Part of a small language model's weights: vocabulary 18497.
Each number is 500 + 25 x the weight over its row's rms, rounded and kept within 0 to 999. Layers, rows and columns count from 0. Numbers have three digits each. The size before them is the row's rms in percent of the matrix's.

# layer 6 MLP down, 832x2240, rms 0.0218, rows 537-780, columns 784-839
096:520520503467516507449498523451488478542472501483447511489470508497507486529497563486456503498491509490545513458516513507501531488484500522522506497515464485486486509528
097:486474495508543500527490498521498452505504527502505514479490520507500518510507512546533489474504494491507496462491502472490517446495484488515499489488477465523527531500
099:507464526554496542514519489538507511498515499498506491511539513491518517547511498542502505496504486491499466482445455485546500481498505562514503462505524488523461482501
097:493518483456489488509531498481506525513497524530535478545503485533504528503487479462512465502491482485468512494507513483505515476480498490494501489502503506524545499502
101:549497510521532475524483499466531512481443553480472485450500455537490519526517483524455484484506487473494547529503498500457488526497489509509477467507466527499537451542
102:465520552487520498517523516514487515501488453495529455506467538484535516489506493526516480506463452507526480521457488456485464452534491543531490517501493492480499511485
101:471525505518482484514496478511509504470481549488478518505489514524484488500533479472453477509484500506480484508483492506510550498528498456501437501511497475512534494475
099:521514504459481481534476474434501464456511483550504511499507513485478458507479512504485540511511532477458450513523552511552556477528542462491511547479484531503457504495
093:490503510575517510450528512475514496492515515503505509446472532489510486494486493474503505517495508499496530493497474478491522487489493509499508493494493492512523490523
098:525509490525527536497473477507473467545508517519490530473539496430499491500483504511484538514526512515530529531481505501521489507535516485495535487496508477515522481455
100:485512497516511498512534479485498518507496485484499532486535482516498472497479538492507477475530474523468495467509492541466504481514491488520518496507487506507510537454
103:481534509517512469509468480557487547515476489481512523521493466523503501451513511533453468483485528468511483505504491477512456510483476488508479505474499538473502511478
103:490498485519511512500510506520514525508521527544481512483524504469517473487550526491507494518516453466550519456484502525459461511493513475523483514477512525488493466504
099:535499464501509526522530467510490505513456490521518546491486472499535575523497523494454444490505511448491468529504519508514511504502468510477490486478517470466535512506
098:521482500537540522463485515490516476499506513540495480501470485492458535503496511519535444508525515508493478480494489506503502534502547513513507499510504530532524502517
101:499507496515472486528479504473503451495457463531497485533499521538493523507525463500504488504509478500470517543493543512497474520553493499467451475509526519501489522488
102:497503465468535454484498490503504512451504498503513488480488468509484517486507538536458460470496463506482472500528492510500488479488447492501499505526507456485477503462
096:502461503468507509521468518450470489452478461472478486504532519485486490528533483454533546525477439494500474499521469508502484538459526491501550489501490527481496501491
102:478495561451509499499460474502476513470459465467537523451469552516526482522458453503513521506495485477446463506492498517495504504513525512505506513534501533518505500501
102:508545534506509511472511517519533465479523540469488476472518499497491451512469492520484495488513521523534518517466481488475432525472500476502512484507548477476513521505
097:480470505493502496526488488466465521515587483466508499519520504476503510450492505536514503545474507522503510478513489501499502483496515497486556502508513471477503511488
102:497532531492525515486524483516480502516479542543480478518488486513491471506521565509535517496450488497513567511479514526492527468498530471495499500494467514516545504474
101:446509496491471463500459490505533482475539492508510503548498516504510476512547487496490500514507502480509522501492480504503543485499460456495511486518522535492506506511
098:514533491474516479535501545470507505458486516456524469510488444492514519495486541526530496520530472507494532476518498470496517498495456560454510458531450485516458509530
098:506499527507524514508492487527487498492482486493469518490518524560567527508478530469462462495486529503537489499495501479543460520507498559515515500475481522454524529513
098:500493505481489522486506532514492464522523491539505494526515505474527453499468495486524494531491545476544460529525502516465540498490488518481537498510500518502468528487
100:474480535528491477476479480553508489501495484486490502489473496500489478493547517556480460499479491481498498441485465516493470487561547492507499507454462556497527514516
098:469490494460459519513540456535502525537547431490484495488478514507529503529460491509497488528494463441453505512544521508501488518520518495461485498504556526513499500522
104:475522511492531503495489523528477529486499497483457486486472528497488513500537530516470498542475467510469493490496503539519508549532524468490506501511506504487503520450
097:516508444564448532500501487531505491502488493512496481527513492504470470472513483481465519489504515478490540514490551463492494509501493480482514497490477461502511504497
096:481502494503499523516479514501517470509482474500505456554507533438507516524508549520505488514510547505500501556463525512518507456530538523473540475512451524513525506469
091:516475529485481440465463484525523501468494477526411486514542540559509500517479445528495518522498502489521507522501502502491519554511538515482513500501511506488454468502
095:560501498468489412475516533483505497494505482515444497530509516497549474498520502477546469531507510494456499518529499552509503517474495524470511542502504520535531535492
100:480496535522511543504512514494493484514481519489497505539483487496552465458562518513491492475536467480576499535506537512504499485495524464518467508474497469520486511475
100:495503475511473514542515496490498504505514496480481474539495502515497482486504508481501485564530465475539552510530499479482536463462499526535501496513507522555529457545
103:495558521547495562505481491511505494551462496568506501507481476510522510497463498498465503471464545525531527505528472483509528509480490496522487477493514477479524512492
098:495459512496503493523500552493500458488473491445497523508500568440476498466504499456509515480539479490494503526498478486493474529532478504519493529498509517531490518526
098:481480531466499533527485511531525487516511494466513436502449522472477465488493514466487480464463515490498515488466493490515504458503470511526479479487531502499497498511
096:479482488493476514507532513515523525479505494496486469540521501517507530481482469523509488513548518475458511538484507518524503513494504500526532475475451520489501488498
099:476487542475506492485505479496515549492488516535524518491514473495509496497516512502478498490507506502525488497527518489498508499479513526533546523467495522492475469486
099:530497496523472529498485545522542496527474471457453459485482518526513509477499494473500453520515483525499497486532498527521477496493542536477412482505512468516521470523
096:531497529468536508519482504515464473466509543460501542534541497477522481504528486460520496483490512533505502520492465502528497513504484506447490519482478536529520450519
098:511483552525470469512521501536485490492506482502486501479530548448497493496500450548466493447512544469522509529478496518545467510511533515539513525463487462545519483499
094:498523506522451555502526443527491508492522496523502509538525482470517497457511543489498463488452499488472508523497522482510484499529466525499497499517548489485498503490
095:520485509481491502485515519525483510544501488552508492511495496518437528501514531535494510518435499492523510560481505470511558477495527470492474546481514512497544522506
098:476497503520474468481494510515505485495527481494541545529488476501470489453499531516522515501506500496495483525530510518530484506500445542487481526483457506499496492478
102:494473508504491525499509489521466460457489475512545464529499493501543534498553484557470528494496530438514529495490496513493511501488519488532494495520532518485518549525
096:498460534472512511472503471520508469478510508468495488488511466503477506538499508486459508481529469523475454471526545531481476512490538502536469480525473530502510501481
104:528524535462492483506519486494488515502514476518475507531513526499505491512497534504491514516471484504480475517539509489531518516502506489493461497507509507515502489520
100:532478513513467470488513524521507515491480471489503489493494500503527509478461483447552455506468475481523510507496518483456522478476500511480499512507531517487497521494
100:499454513519475507503519517450510491467462482522512515510533495510491494520414499485510498432510515520506527503494502558495504520513518503493481549497521509457526501494
105:469509535471524501502508468445492526546499496519502517546545492443481496522527566493490514489497485491494471502459460480493475498459492522482547567500508488493534496513
101:502497509525504489462476523510525466479490519497496479509494495508532500494493479511578500459500542523492468493460488517488492486499456513484515523548524465521500449419
103:476484526489536499494489566478511559481516497494500499484521516510447496475475480489493521476488520534516451476455517452508517518517492511498521447461452491497487523456
101:521480524487465486527493488512498529480467506508471493512527495515484486512488517510467505493506508507443501526511488472536487580476502540503455507488506452477495528471
102:479476512495521486511503486545477511480497470466484543520529498517481498480488517460498496497536461520485468520561503502503473526512543512480493499471498485477556505516
096:473482555508530466516462459514527487525480477429469513461540469520518474504457503493513459480524517527480498490496468542464510509454483539428517468497502500532523475517
104:486507497543503520450545546484523531484492512503478470520489532526501531492457513490529474501497496469523478495457515474486509502513518511495474526510497545486519502478
103:497503513499521498474513495488487490501476515506467474522487528520557484520502522474448515535505470488540434495504555520492506519568487517507469488488500506476489536493
098:521488494484489537506499528467504473503480480484514498509538505494476488511512510518534502501501484559511533521503516457486509496467481531553513523520545496473501445550
099:512497509529431485503511502517572538463497513519524493450525530512491465465495482478536472524479506498492508507458533497525570480467484467523463544582525485471504489494
103:513498460480497527500521488517506501522496492461503536464508483517502467513473497505477479446508503454501466512512498522499501516544465497553461495453499509533488521526
097:485485424435508529498525515482525487512465523475481497474491479497461496475499491515522503510485494528558496531489530541493500516485512538510518519471523454551489540477
094:518500490514554528525505542450521504492494483480493470529497500512493458480542521483475507503498506521507523463532472497478483495462522496495509534458496505495512499510
098:514462514486518515458501473511475524501501543497533499466467531482519506506457520504514490438515489523466554521492536540539449525497516456503520516492479476500514481523
102:512543568560494500491486490446482435468512500477586509530570457528505486510476516532515455476498495473499504503528519492459524530489503479476503512489480479517498501474
101:502482480516500511497570492505534473515499502485498458490515511458470490517481455467503535488499508503511492471557465488518489493478513481553488489532470488524477507491
100:494493499489474493496482471481503467514519505524545468533484484499545470490492513529474517534474467458498545482501475470462499454539519472466506532492499514511527494520
099:531490512504508482493513520514495492474455506504525514503467477505509496520507490487499465511474520502524518498499505473486502517546500511468516480533489538537531513479
103:527485515493506498512491455537513520464483510489455590496465475518518509513498498494515502506499538488468485483509492504478477488495495471519465511497526545517504502489
099:527501520528495475468506471448499485510493520476518515463452513498544526494504476540511500495503483511500554467552487536528573506510475500543489528511525521498512464468
102:459475505462505489486543496503468494500519464476493514456517545496534507463506484542460514511519479496496481494470528540500485495554485501470485487484523501497504558499
095:514510539530535525476463530483490508491488512476482488524477532518517502489497477504511527486484532479469510561496470491483531496499545517501536499503487505511494512511
098:510501490547499518465477533506484529479502500496503535482487503478490504474532538485481513537478440514508549516494453547526498505494515519460544519494555524518475511493
097:496499478502530511534506551479505483480528536513507487545460482471492555470519443502508505550500517478506446542490517468530510511520489460496465487507480507487518487495
095:492478522479465512482484497505479461496481525468497520518442467493488482491521503528489499442503526497473469513510471519528512470482471474536506510508470489522496479473
103:553493476513519489510453535490441508504507495496531524523511512476471534441508480538447483477520544494504516482525491486470506526518479500481490514528538446479464491530
101:489535512491486509505505501491490511536469469484466513512482515513491518527488465506501471483484515433479482473513482500502447513439468490534458511506499518510480531483
100:586491519506499463506537520528490504476495507464521505470496506520529462506539492530512522518506457500499472490512470499489481491486533481475457519535495505500527516498
101:503493503511468438485515498504533509488501512544517502558514501511498516486477497534512481455533518502471480475463542496468512458509548511494503543536514476558508450499
098:499525475431465466496451543502532472487491409492451508496460462478503487461509515471488529497482466511537542508475499504460480519485498549507485525476483553502465513548
096:519507522477524489483556521466467522528458546500475505523520511505509479511490526488519506495494492512507487477505502490512523589477501480536525512473524494495523504490
101:503443505501489521486519507533538539515492492520521491542494467480483508489524501465488509499483439510536487506509489529477491523490511533487519513442520441495502495524
101:490504527441462516515504502489524492492518536488520464459543488532471503513501510496534545512486520492551555530479455484488498514471513499484480490500453498519447457462
100:523512519501486496512475523482515492531521498477482530490490485522528486510504490538505496541532515502508509526532497543469462523453512499472500511478521487513463484533
103:450567513524504528513486520470492482522536500503500510536515541508485532510493499463509552484525526506513484518497497534522458456520522479521465495525481474506514542488
103:474497514506527499477510517492505558508516480470487507501487493480518476460492499488496513514484444503475502464541530468503465510482492494535558498473481483430520472453
098:495503514471504466460511463498524526523513457455509536506507498513500490522482452515523492494504507521509477502479502515498517550484487498484485489486494490455532507496
101:484482504528503468501454514501521490487515516509454522552522512487487478479457461447461502529529510540489501519497443495506524552504478513472513474517468515516519502510
100:519459496421491531508499525499497539420552506482461495522532476518477489466486508492534497513481503554473490498533477490549502501503447471502489491530490547500512504524
101:490503477509530500551522507499518514489523499539508497452479522486497502493518516493523477519484519489502510482454508553517502464511546449547517498506485510478507511487
097:512478527511503469484488443491462466543506493498507498500476521518506509509473475475497501499492493484529478467483498518507523538462517510469472476500503479474492509475
100:540471471466479531511524494516492536546500531509531494511508518497542512500503522526520509518522481459519510499494506520476545487468500472496500510498524489501488553486
100:527467499498476482486535505518484546514569519499513508544501482480492506529493546515507520459511504519495486498517494468507470456474510489528500485507496520490523479509
100:491472481504493480505488491518483509514530516547493517498518490485462446505492532478450492555478468505494474483512458481535507475507528515529513477513461490475516490463
101:447510512495493541511511470476529502476500515479518482440481501497508510508504489513504508504459488515527499488471549497504480526509502479488484506504521507473515504498
099:539496500467530487495507499494514477458540487531497477499521476462496538531547463494548462513511516480492548469464453504530481451493513430472537531507539482507493449496
104:486472495492506555502489478484551494494442529502475480489479531507477546500493497553524519475499483494508491505509511490467470485513493473475455517502525517538506475448
101:510525504505543471501490542474482457515511558505534502469505499461518465482517495511469512480513581492506541522527519491428478496483506513502495536465525526519491468540
100:538515487511510503526505519496448463514522501483490516523525481485480502481474488511543523465511490510535478497489492490512505482519488510475524513529457524505546474492
097:503495521489494495580511491459490509521522488521506516543498533491486511504506520490502488544535470485482500473524488537485507507488498467514542480451487496506522509538
100:508500516501553501532533472513488528484466508472501477490500516478506508503497490466492525453510484545509478491479483470504505533508493502487507517537504474496524509535
098:511505507416538490471515483477527552508528513499468519504502516495503500543467511495495480502472467505520524500536480498520558533480480505479510491493449502479488508492
097:519526529535487484516500536484475504500482467530529482511460478502503459482501459524531473469469490515495507524514496468525472513471515482507505503503459512515518507512
098:537515470479475505506512500503509532473509483510488531531493509488485442503485509553529486521467477486509529512508527476485497498461499523449510522442512483476490541488
096:511532489508466535474510508505515504504458504521521453487518493503455519528517527525440537487514483508515496519520541494518533492545457501459435525516453480495485473467
103:474497476471504521489475566539534469491504501505497481518487473531527513523472499483485509453498502491521520514466499473476495537488487505498500497524520519514517506483
100:497469457479494532475514541496528466486510502458526486507513500464489495547505488476538517509498456478479504460497461490476504499468529467523480494520524504474492524495
099:526470497520521524486535519507465525494470550502471502508531483520474467490518496488501480546494506472490453514471457519469526506467450435529487441480453506502478502513
101:511488476463496469554501486452547487494472458544491510516515481490506510518448504489561493487532525480461531509496524546513512497492521486503501529490533485553481497504
101:502495499537473469520482486466499516525494495459522532529534458515515499505510508502510475490476509473478526463502482492513506509487445483467486509517479523515469481505
099:501493504536470501512490521509525482556529508487503449507514506475521495471491519473468506501503504539494513525506498502450560483503456478489479495485464551491497446490
100:479503467525511510505511531471480508500478454476509537513508479497544468532540502500487490520516514466484524473524505523515521486537529518501523529563495488505496495474
096:520518512479481515468519509547534518470493512523495548494518482494467484479512490532519500475527500486467484511537508565458528474505484501501500470467482545541513489514
097:473480461492522525498488504504507447476485484470535467529534504529496504453504491536490511504544523509465550518517474473478506501526498493479530498484547530486480500481
099:479500560461547493484515514512472502516550473501499482489494524490491513488486454538531512521484503495541523555503512502526488510552475488487538523549499517488482519471
098:494512489490499511508525549539543485518516527438486473484514494502485514489497490503461553525539510495543470467482443491503511517477517508561533540458511519490504494485
100:533493503534537497548502479523510495461528487513488517505531483501505496502477508443541519513543510473468446511471536507500493488485515496535543508493472468484525466475
102:487507508513509514516463428509506489523534533506504501471516489486500506474553560493522535511468494506514511505509508459484516493522524556506544470462558473481530454481
103:517507471502527546529477500479497478477512518473518530516515511508489468464474520489465519542469528424515534563524521470447529483514534479481485504499492500496502480488
102:484493482496467549512488494512495508527535501525502475469478488524474447486498503508521464524447512475491480464492527491503498528486519496479493513491494459512502492468
099:508475520498488540500512501522505446581505546522525549476526475494463493497535543488480456504537510486518525534521484501446499477486514457500472543488483470467532475498
102:441507486520504498471485496532530535478472499524461487501487523505490495461492512535459484534505481492488445518462505481548494542449521475501515484534507532467541506523
104:434529476500494510500450508504512510518467492516488534479498502506477479511500500543491516476475450550488476470495567511499509490491495516476542518502497482482510473484
101:532497507493493487509519445536539484477479501489485482530480516475480530509454523464499472547550521488513464422510515487458482486509500458515491501501494464508467504463
102:454542469504518482519470455522486526520483465492485466490502544505514489534530469492480580529520535540526543514510485538539494494503459507443494498479483499504499486526
098:530500519482497472506485504485512465479554483488519518483518501523527483488428493528498501453522462520479451525459580466477515526526491545503517536535527501478500500487
100:551509456537497497485467538496530462520501475492458473498491429490501534506518505506502526498502514464488489503477528507514491525509521461491515483489528481527499513505
096:471512520465496499534531461497518540468494467478471493490494508480544520481528480455510498500457481469487492512501526497535523500511482522504498446540526516462460509472
103:484469503481524473484509498567493529484493490553492502553432530470499484511514534510554548524530478480518471503493528443511486469512520547483487492518510503479491528504
101:541507499523485511468519508504517487497516516494514487509492473467538581514483520521473490528454513472499506462488474520521470469510447476510487488499493516472490493523
101:512517496519476518488520544534436499492515491494498502447461485495490442465500494484488510520450496516503531493449485468507489480491471489480533525489459502474466519541
101:485506485494491487509501457487493548526536480485521555504482515496516520497505508564532490512475505508475551493431565478481457527497485478519487507521468511473515521517
099:543476517538493495497502493460506518524497539462495470502523538491521469520532476519552461529487507491477511536519462514523436492501482545519467510471471495505493456518
096:524507496467482510460490522511517544496475465505495527503486487513495439497489508493500502525451515512543468516479485523495511499553463508484515513483469508481495483478
096:506488500438509459516511536510507467486504494481508491497488527475535528509502520476489528504479490521471484537485505491489496474511484514470511503488505481523492503541
101:480494500480476519482493523511524543501504470491524530469513545504448466587490503503506503470502484532484499541454475486532469514518508500498544504478510473528546504485
098:518509509462477525471507492540481525487481531464498470489477525503487493505489465487484505475507469534465480444523474491508487502495482511513506420496511512506510461484
095:509487479470511469478550524536542530490458479515490511495504510493493506466481502526535460499561523489494476498476545432514488506465534526479491515503523482519506480550
098:459530525499473504518475470464498528483508488475499510481514506500552502494487480506524453506514483503555517518507463546485534477461449505504511503497486483506460513513
096:468490481484510497500498501518539523463504476500506487535476496519473517499503484477556504517497481495507499474507515510519501483488496465505475502528488470519534461477
100:497488475475492491506504525547476478470483541519487497448524480499463527509529568493525503442503511499531464532492478509468507517481535495495497495467510502510516524521
102:515479511504495452507490513485480472498534483524522531511542504502535486525483452505499504487531512484521463525528511519487512529485487488446501483517458513477467515530
098:493488479510516541460482525469495497506483500481512496489495495501524507462530489511478490503475504524462541525512541528466484509483512456445497478490508491580442528514
102:510456492507458505452501528486494515491483511510513506499457525520490517489533585491479570464460555483527476529492522505513464476510493490479514503496489489514482483475
097:495478472498488519468509507448488470535501492537495481516508530491532502544521506469495520504517485508555473518512531500487494521511497515480481473523521510509480507488
098:499463520507482512533508496481495546495489510503484552468489505541461484564542518497482564503461530446527540516493527490550556484529548463515467529497486550546471522504
101:495522483507485476444536507485448496533517463500463487504548491544531504495505472506493484514453546517524510498495563500540541509516526522499469505492467473520478509551
095:515490498513509445498530529544495470515540520514490502510478506533538474513524469500569509509524512466539465434463470480485493449508501498515455486534517476477528533524
101:467522482494485493518510473496526479536522546480540535514502484494463489524475526487473474500451479491501529519535492485471479511496496525494489491477509467497544517471
098:536488489464498490474556478518510505488511460503490506474480547533487486513568499497519510517536493497534486496479522520506514485517499493485501499460480491493502505481
098:537534486498502505487509504527488525496532503573482483524536497460487496519475509508491465512477441468514517530506537481491507513515526491446473499448552445506494499561
106:468535533494520540503496482499500485510455473448505514522458461541468490520479526493517482527500494533454475509501465523513454525504511508494482528491495535516495528509
099:505544506519467498482499462523496569501514451497505499509498472503530531480511468486497504512492455510539512478504473494501498531471497529506507474520527467494456487512
101:478472532514526477523491485509482476486493493519508474491507511491528572517486506468490524517502507490439506498533459479474493496472447508512486492496500452531482500517
101:520452520484492471534533514496479488487482489491449507505486494507502499511519430513501497476522485493519473472500524514480491599557512527493517496500492462522496472491
099:486488488494494531508536485535491501478481510516500553553471494478506492492455520549481453514536509471517480477501511534516489497481501515505451519511472488491555508468
103:477505478488503460520507506492497556475474479478487528510445535496473495496473477527492542517493481511541509510512520517491512465554531466539524497484502488517478524457
098:547512455509492491483487488465504472484475475505461523516465433502513494534503505526460485524494494557470528504478522501459476455506504481479484530556508512528510539484
098:500516513511508522475506528485506511474496506487500527493503502486482471515523507461491453482499482507504485498524489493513520539499503441482536466539492463547473509449
099:489445526519477525491486506477476483506511527524495455490456492521518513511491498533524461485503538499483477521481525497483452485457536481530522495550489474516541497555
098:536504507474492498496479501510559483524495465496525473534516478537479538531473480490509515533502538469479493516473509493547502494521506509515523534441479490481497506509
098:494457502516521557528499483511561519503477509478508515552488491513489501504510539532482497509536525459516490516565501489471543485515546505496503503503548501523526458489
105:497550529544476509507491487550493485471478520508507522502527531489534517515468527498499500459499486475561466450507495479448505475480433524505495499519502502497469528480
099:547528468515470457524508502509492508479523521473551534516496482543475517535478496494488497499458490482477470518492538437477506449525500509431527508508508495536507503514
098:548481464477470522480522506533490508454518499508520488526511527504522517506488518498498488498509495468525514461526480524439492457511537516529527519493557525486454482501
095:524466515513512500439519479539520514510525487458504495513554509506496466532484523472514492477545562539516508511445498500493532500505524525494534528472521532474507488503
099:525495427484489555515478494535462471523505489499468485505465510547499470469508513535482520487489445491516510494491460527500486525434467466482492475545472481506483491485
098:480483493537478515515488508470496500497481448534512516508469506520525531474486500506508489507509460496492500503530484491496487518573508491508532480491499491483538501516
095:517519523504481498493513494439524538490502524514510538490467449507498536510494511478498488516486506521516541497514517496481503528528521487527455475517542511533520528491
099:494487529458485549501510514491490500545460524536532532491502547496546547489531461496471472524491494505499450464496482501530530511475467504470536520526492548491480456466
101:517466484521472485493483502488509479493523521501483479470524538515493503478470477423493555464503524512465543515476508533486512486505500496486449505498502516448458508541
098:498546506481465496478530550484521488497553486482511462501494528471527498493511500514519516502536522505483504468461495496511489459539495504478516529499522496481483493519
094:506525506517501505477459539497484450512470505473480482523516475513508494514525544491491495474532474473480532496493466463497497463491487488478468506504464534498481467516
096:491493488578487512500541452543508518490485479467486455474515533520564503491492487543501473517524529542530513471468512524498479494508487472481501450481475521462479485487
098:521515491494507507483451479479478481513491522477485531489521466477519500474498505508486532484498497505519512510490491496527482479491503496545509489491484502566516502534
100:462508504516533526499509494490473499479522501470497525493513491511532512485477503526544478489476484541509501517523497506490502524472495527484446469489558503482532462508
102:464528510508517501519516471445479452502468466511481533558489551479538471485483468521539501464525482512524505496531516539517498512465479462462515498516494479455509517526
163:498498529503523456515466519457490495500457493526520530538505494471515468506519505517508523485476515505513499505489520547511503481509504508463520516521490513482510464531
098:538528457498499511485532462500475514496485449483496483525478498499503534506496476515503485483509459500496496471523512544514513456474454515498498485505537508479547512496
103:538508458473494501449537543507566525474545504492490510465522501508447474528427480471523515499486489526506506466505504497511467520480485546482479526475546520512461488491
097:495496557505457496537524455501522513486496494508492524496512526511513488525468523511505470477494503513525525447492506502506486525467460474539503503523483480500538462521
099:502460552496507503522482485503499456523507532473513532512498472515498554517534538471461469528507483455475534495514460497514474470516506519535475516540498504516467509531
098:481536475491504518533503483499463551469500509480498499491510514494479475507447524507483519461464500461501479513517470494465518441485485494473512451494492510503489522479
100:486498490454474521499505464481494526539506489522488454441505490503482456500489474505506523486490504531512517540561518510510505500505503476536532476506471506489579531526
088:497512481521529508511477501449531528499560510476475539479525519509489543520485479510515488505510480528474548487496499498520512519468525487477479559517523519495502520459
101:434497504487436517506518447484494507472535519494501514520487499515545513463427494521546520530502499505483501492477491492514504520513538477514480482556489469531478522506
096:515479511509494490505514525493452491525504452513498487475480482515483512457498521506475518473463504489498470474503525513500494469493489502529498516545488505479519533477
100:511516513518520495483503505483531555454529555475517463494503469497485514488521485514495504528531504500519479502559527495460488455509489504499479503475498497540474523532
097:504517493516494505515478524517519541487484508570514477504531506469440506438504482505425521524497507446525526484565485509478540537519499459528499483479495507502528465451
102:474485450470485518482505505500513505533455501471547456461480504492478488471512490485465543464519474524551483536480476465452477490508532502544467520490505543497470507496
100:490535541461510484500457481505518509465492441512482502523513496516474476519526466520452495530496521497527562505486476496489525523482496496486493473488492498537502564463
108:444465442479526516498505506543508552495465500540490506483486521435502487511470509534407531486489502458518466474488504494526491509508475528503561492503475504530536535526
101:478526491505524509485507480497497534490487473495513524511496450503540510502504502503463540522510469514481513518550514463525532498517480474521483497524510488485511522506
101:529503463490517503501520510511500506488542474470533516515477478552459528447507472518480509502478495510547447507528549499528484510555489470512482506503528492476494500530
099:493520500499494508492512467493495500486511483563513526493466483487501547503509482448522510553474469484520488484450491506493494498499542479516466491503462529496530491484
100:486525503466540495518468514507529474507516483465526450500454526508488488465426496461449534489538532498448527475485469531487461492494490459507485475528498512523519492495
100:532479491524483496471464517452451514499526542465477486465467500531459491468501495499474529516486537496479489510494460509476449514563527499475525442526487502506445464504
097:515451517496496512512525524549491497531483517548495514506549489482478513495513526468524504510489508482493437507507515434543487521463477483500484440482471490513526536511
098:500468486508552510500469530505489452474513488471493553512516489502550508489505541555487482511498508442499491477517534505503543474513545501511500502506519489477505521519
099:518479528493532504535513508499504458518491512489482522456501458520486500506497515479493456486506515498459510461521567522464487512534488536530463527516478506470514491480
130:520450482514528537514510495509509490508501470584489511489504483421535479508486507548464484516493512454517499511478502495502458465493474478538535523527442507483525469498
097:517493452504542525473527506515489524473463506465505497527451550540469473487483503529495411552514481502491491469524505519482547505525528541546491463500510466464565466446
100:494503526525509489459511519515499477495495476514500476461483479480483519471489511486565518469497485505481532494481525479501485499510470523489454543471541466476498477502
100:502525549517486505493486517509505539480525503539511507547491518492514494501540530523490468483480491515477507494513466480477509461494572489504553497467501505468506448554
099:478444510491513512513527481505469530539502545542522503497448485461502478485540523519486516462523487522497510496540511479488492524510520440519511484514524489492515506487
100:486512507513515481521497523450453471473462501479506519509514473498522537510476507505544517453500534547503529518489478498481481495469463473548496488487505494506479528520
099:516508517458529503477511465518503527502481484505496535458489498521513501465503501500497474470522452480498470519441494515492503525535515493480525534471488537510548464526
100:489522476467501482544532536502507471534508562488493507469569549481454492482472503496481500494489470485487511458504488535546518511479541564515506503481524521534487499465
100:465499494502480484528560464504469424499516478565521445510477512478491497489555509493471480518520481496510521505479520472475505500449520539494544492500518476464482496478
098:478491502498502489504515494526499482467465512543514502477492521546509499514472481527519464506541518512464529548516458476473503515497506492508539514467496503491512457516
095:511511511538481486520507529487509502485490475487459509524465536528538496513496530504527488504517469472483481525504468506498494549487482516495486540496527524499474478507
097:448498521475545522516481512500478465497462497503484485496480510447519506495485522512536530466482438548484443530470492486485498510499484512435534512476510485502550505508
101:523518545519514491470482470528550442500494472504526472498505502542476493509484478505505534502519509496481465537496503505490474525506512513495457492500481515492474491525
101:494505476513479500496522473506508524495507467510503508501554520471525471469512478552510486509513490480514476462500482516474502488570516481494508474464538477519477526493
097:463533538512494525505508492499506518487535509517477498494499492467502473498494519491501472496522521509491535479515473499476485456525545482494515531489531513499515497487
091:504565416497462510538483509461441564521484454478489504521479537512510525451546500502501466501483522469496527522490501495555500463502477475503498439480480496529450498461
103:509550507471498513497474484492493520509505477514469442510470518513503494524495490487515530560527495496490482525512458483546527531501502529480471488486502505508504497477
096:494521510475559501511563501549519472475567515474542486483518554485525496550511528484493508535499479515511494430492521496496538463496494524526475571499498517549524513459
095:480468510513501501524519538536453481469484486554475541492532491530491492490494507484504533503474509566454516477466458498513527488500460489495514501465499518587477489466
099:508514486487545492529522495521488504440482509512489516512571517531526490478480523488460463486524489542498514425482531491502465466514493518481498446506515465513498462471
101:506540497504480508517482474471466548478476531532492472505519456493467505479501516514482540510493477513527465498485448513498482492516540499465516529505503483466451561472
097:528480507453501503526469497508524479484527504498477481445443519487542495502503488493481518587532483487521472536504489499510535497497525482515522509511483525478438480496
099:523544531501511500476529509513526511534494509511516451514434458465475482512476492510517539474501454498532506463509497497505525550522504517487562524541552472522523501489
097:503518445550480519520519455503502533519514501526486539475523493509493456525514507542498517484514516461553477483497474510523505472482546434502507508487508502452490540497
101:513527490502488482489551487520526517497553484494504467468477520461456498534473520495496517547485490488483476495485491478491524516497484519491465522499498491521508523518
101:455520509520459463524494495516563571545523483495451486549507443515496524496482534470494489520524454477434526474513489482526527488475525509489538537494479521490515503532
099:515497446512521487474474482491478499502509453528500468509466486554530522517488488522468534484458547496482472506453497479506492547540502513460494492555456482444515546486
139:498519456510512513474494501543550489494519510481521510441511509509473524514468451501487464515474482481484478502509520478520501499504507460537477476483518491541485513517
098:475556513514478517481486513492517499483509515521548496483544492483503497525499531505493492546505521547486489478450488508483483488527488485486490575556490507502492488556
097:495512455475497500526516507507519480493531550519483510468514483473489502502497489515470507534523445457531494519497514491520531484509495500529532557444488507507513520455
102:533474519525471509471520486514476534491533507502498492496526491512511488450458547511500504481485529494518523472541479487484521493486477467484539485491494498509483520472
099:507489510496501515488479480526487509480499489490509553528520468501520507522507515462529492513460543497503517485475481521504518504502520482450503471493491525508500497479
100:467525500495508514515474503482477474484532506498480523507536479491482479469551530532426508484533508494485542489506508503506501508482539504504485496452478490507510537544
097:530481499482486510500477521519516507548447513522494497470515471493481543516528468508513507498505577551483458498525511486476442519520518498468529521513492495496491497451
100:518484516496472482509496517465536513513497508483487476481517498487514511513491467464498509470474471511510522493513512500472463520514495478508534508495537532498513489519
093:490459484485492521488503528555513459511474515503518502494504488489459506511513489492501480499452453508461499449498545507525487466453553528453516468499481454505515535462
099:527482482450502482496505508533550512483525500468488527503488542520505479521496501484516521478456517450458501513563487518502491504482490525521490538500536550514475486535
100:489479550500517517496509534536520493484513485508521487502548490520468524551455508500465513522480531509477479464496510454501477483476476531479543498503527496495489503511
092:486476486503508531502473468518525508496511488508548512484474474558536484442501475517515502549480530499510535447488517485506556496561508497474465485490432502535459492477
101:534504487473466518531475547487498522502465509498490513516506493454490471526496500512522530469515502503519499543484494491487527491500459467528508517529568506514532471481
103:506496486467533523521462537551510462486519509510524522477470523503513480491545478486500517506440527531513507512537533493523513544442506498516475474493479558426522551491
100:489546528511483458465501504539432555488493507486493476503498521497452493452489533457502489492485516463474501491475501496509496469567487507490497490507470476489467427480
098:519496490488474492534475488521555495474518507488514480510544525523455562525553477508489505509503556464462479545478534537522470445472482542477478492502479488504498519498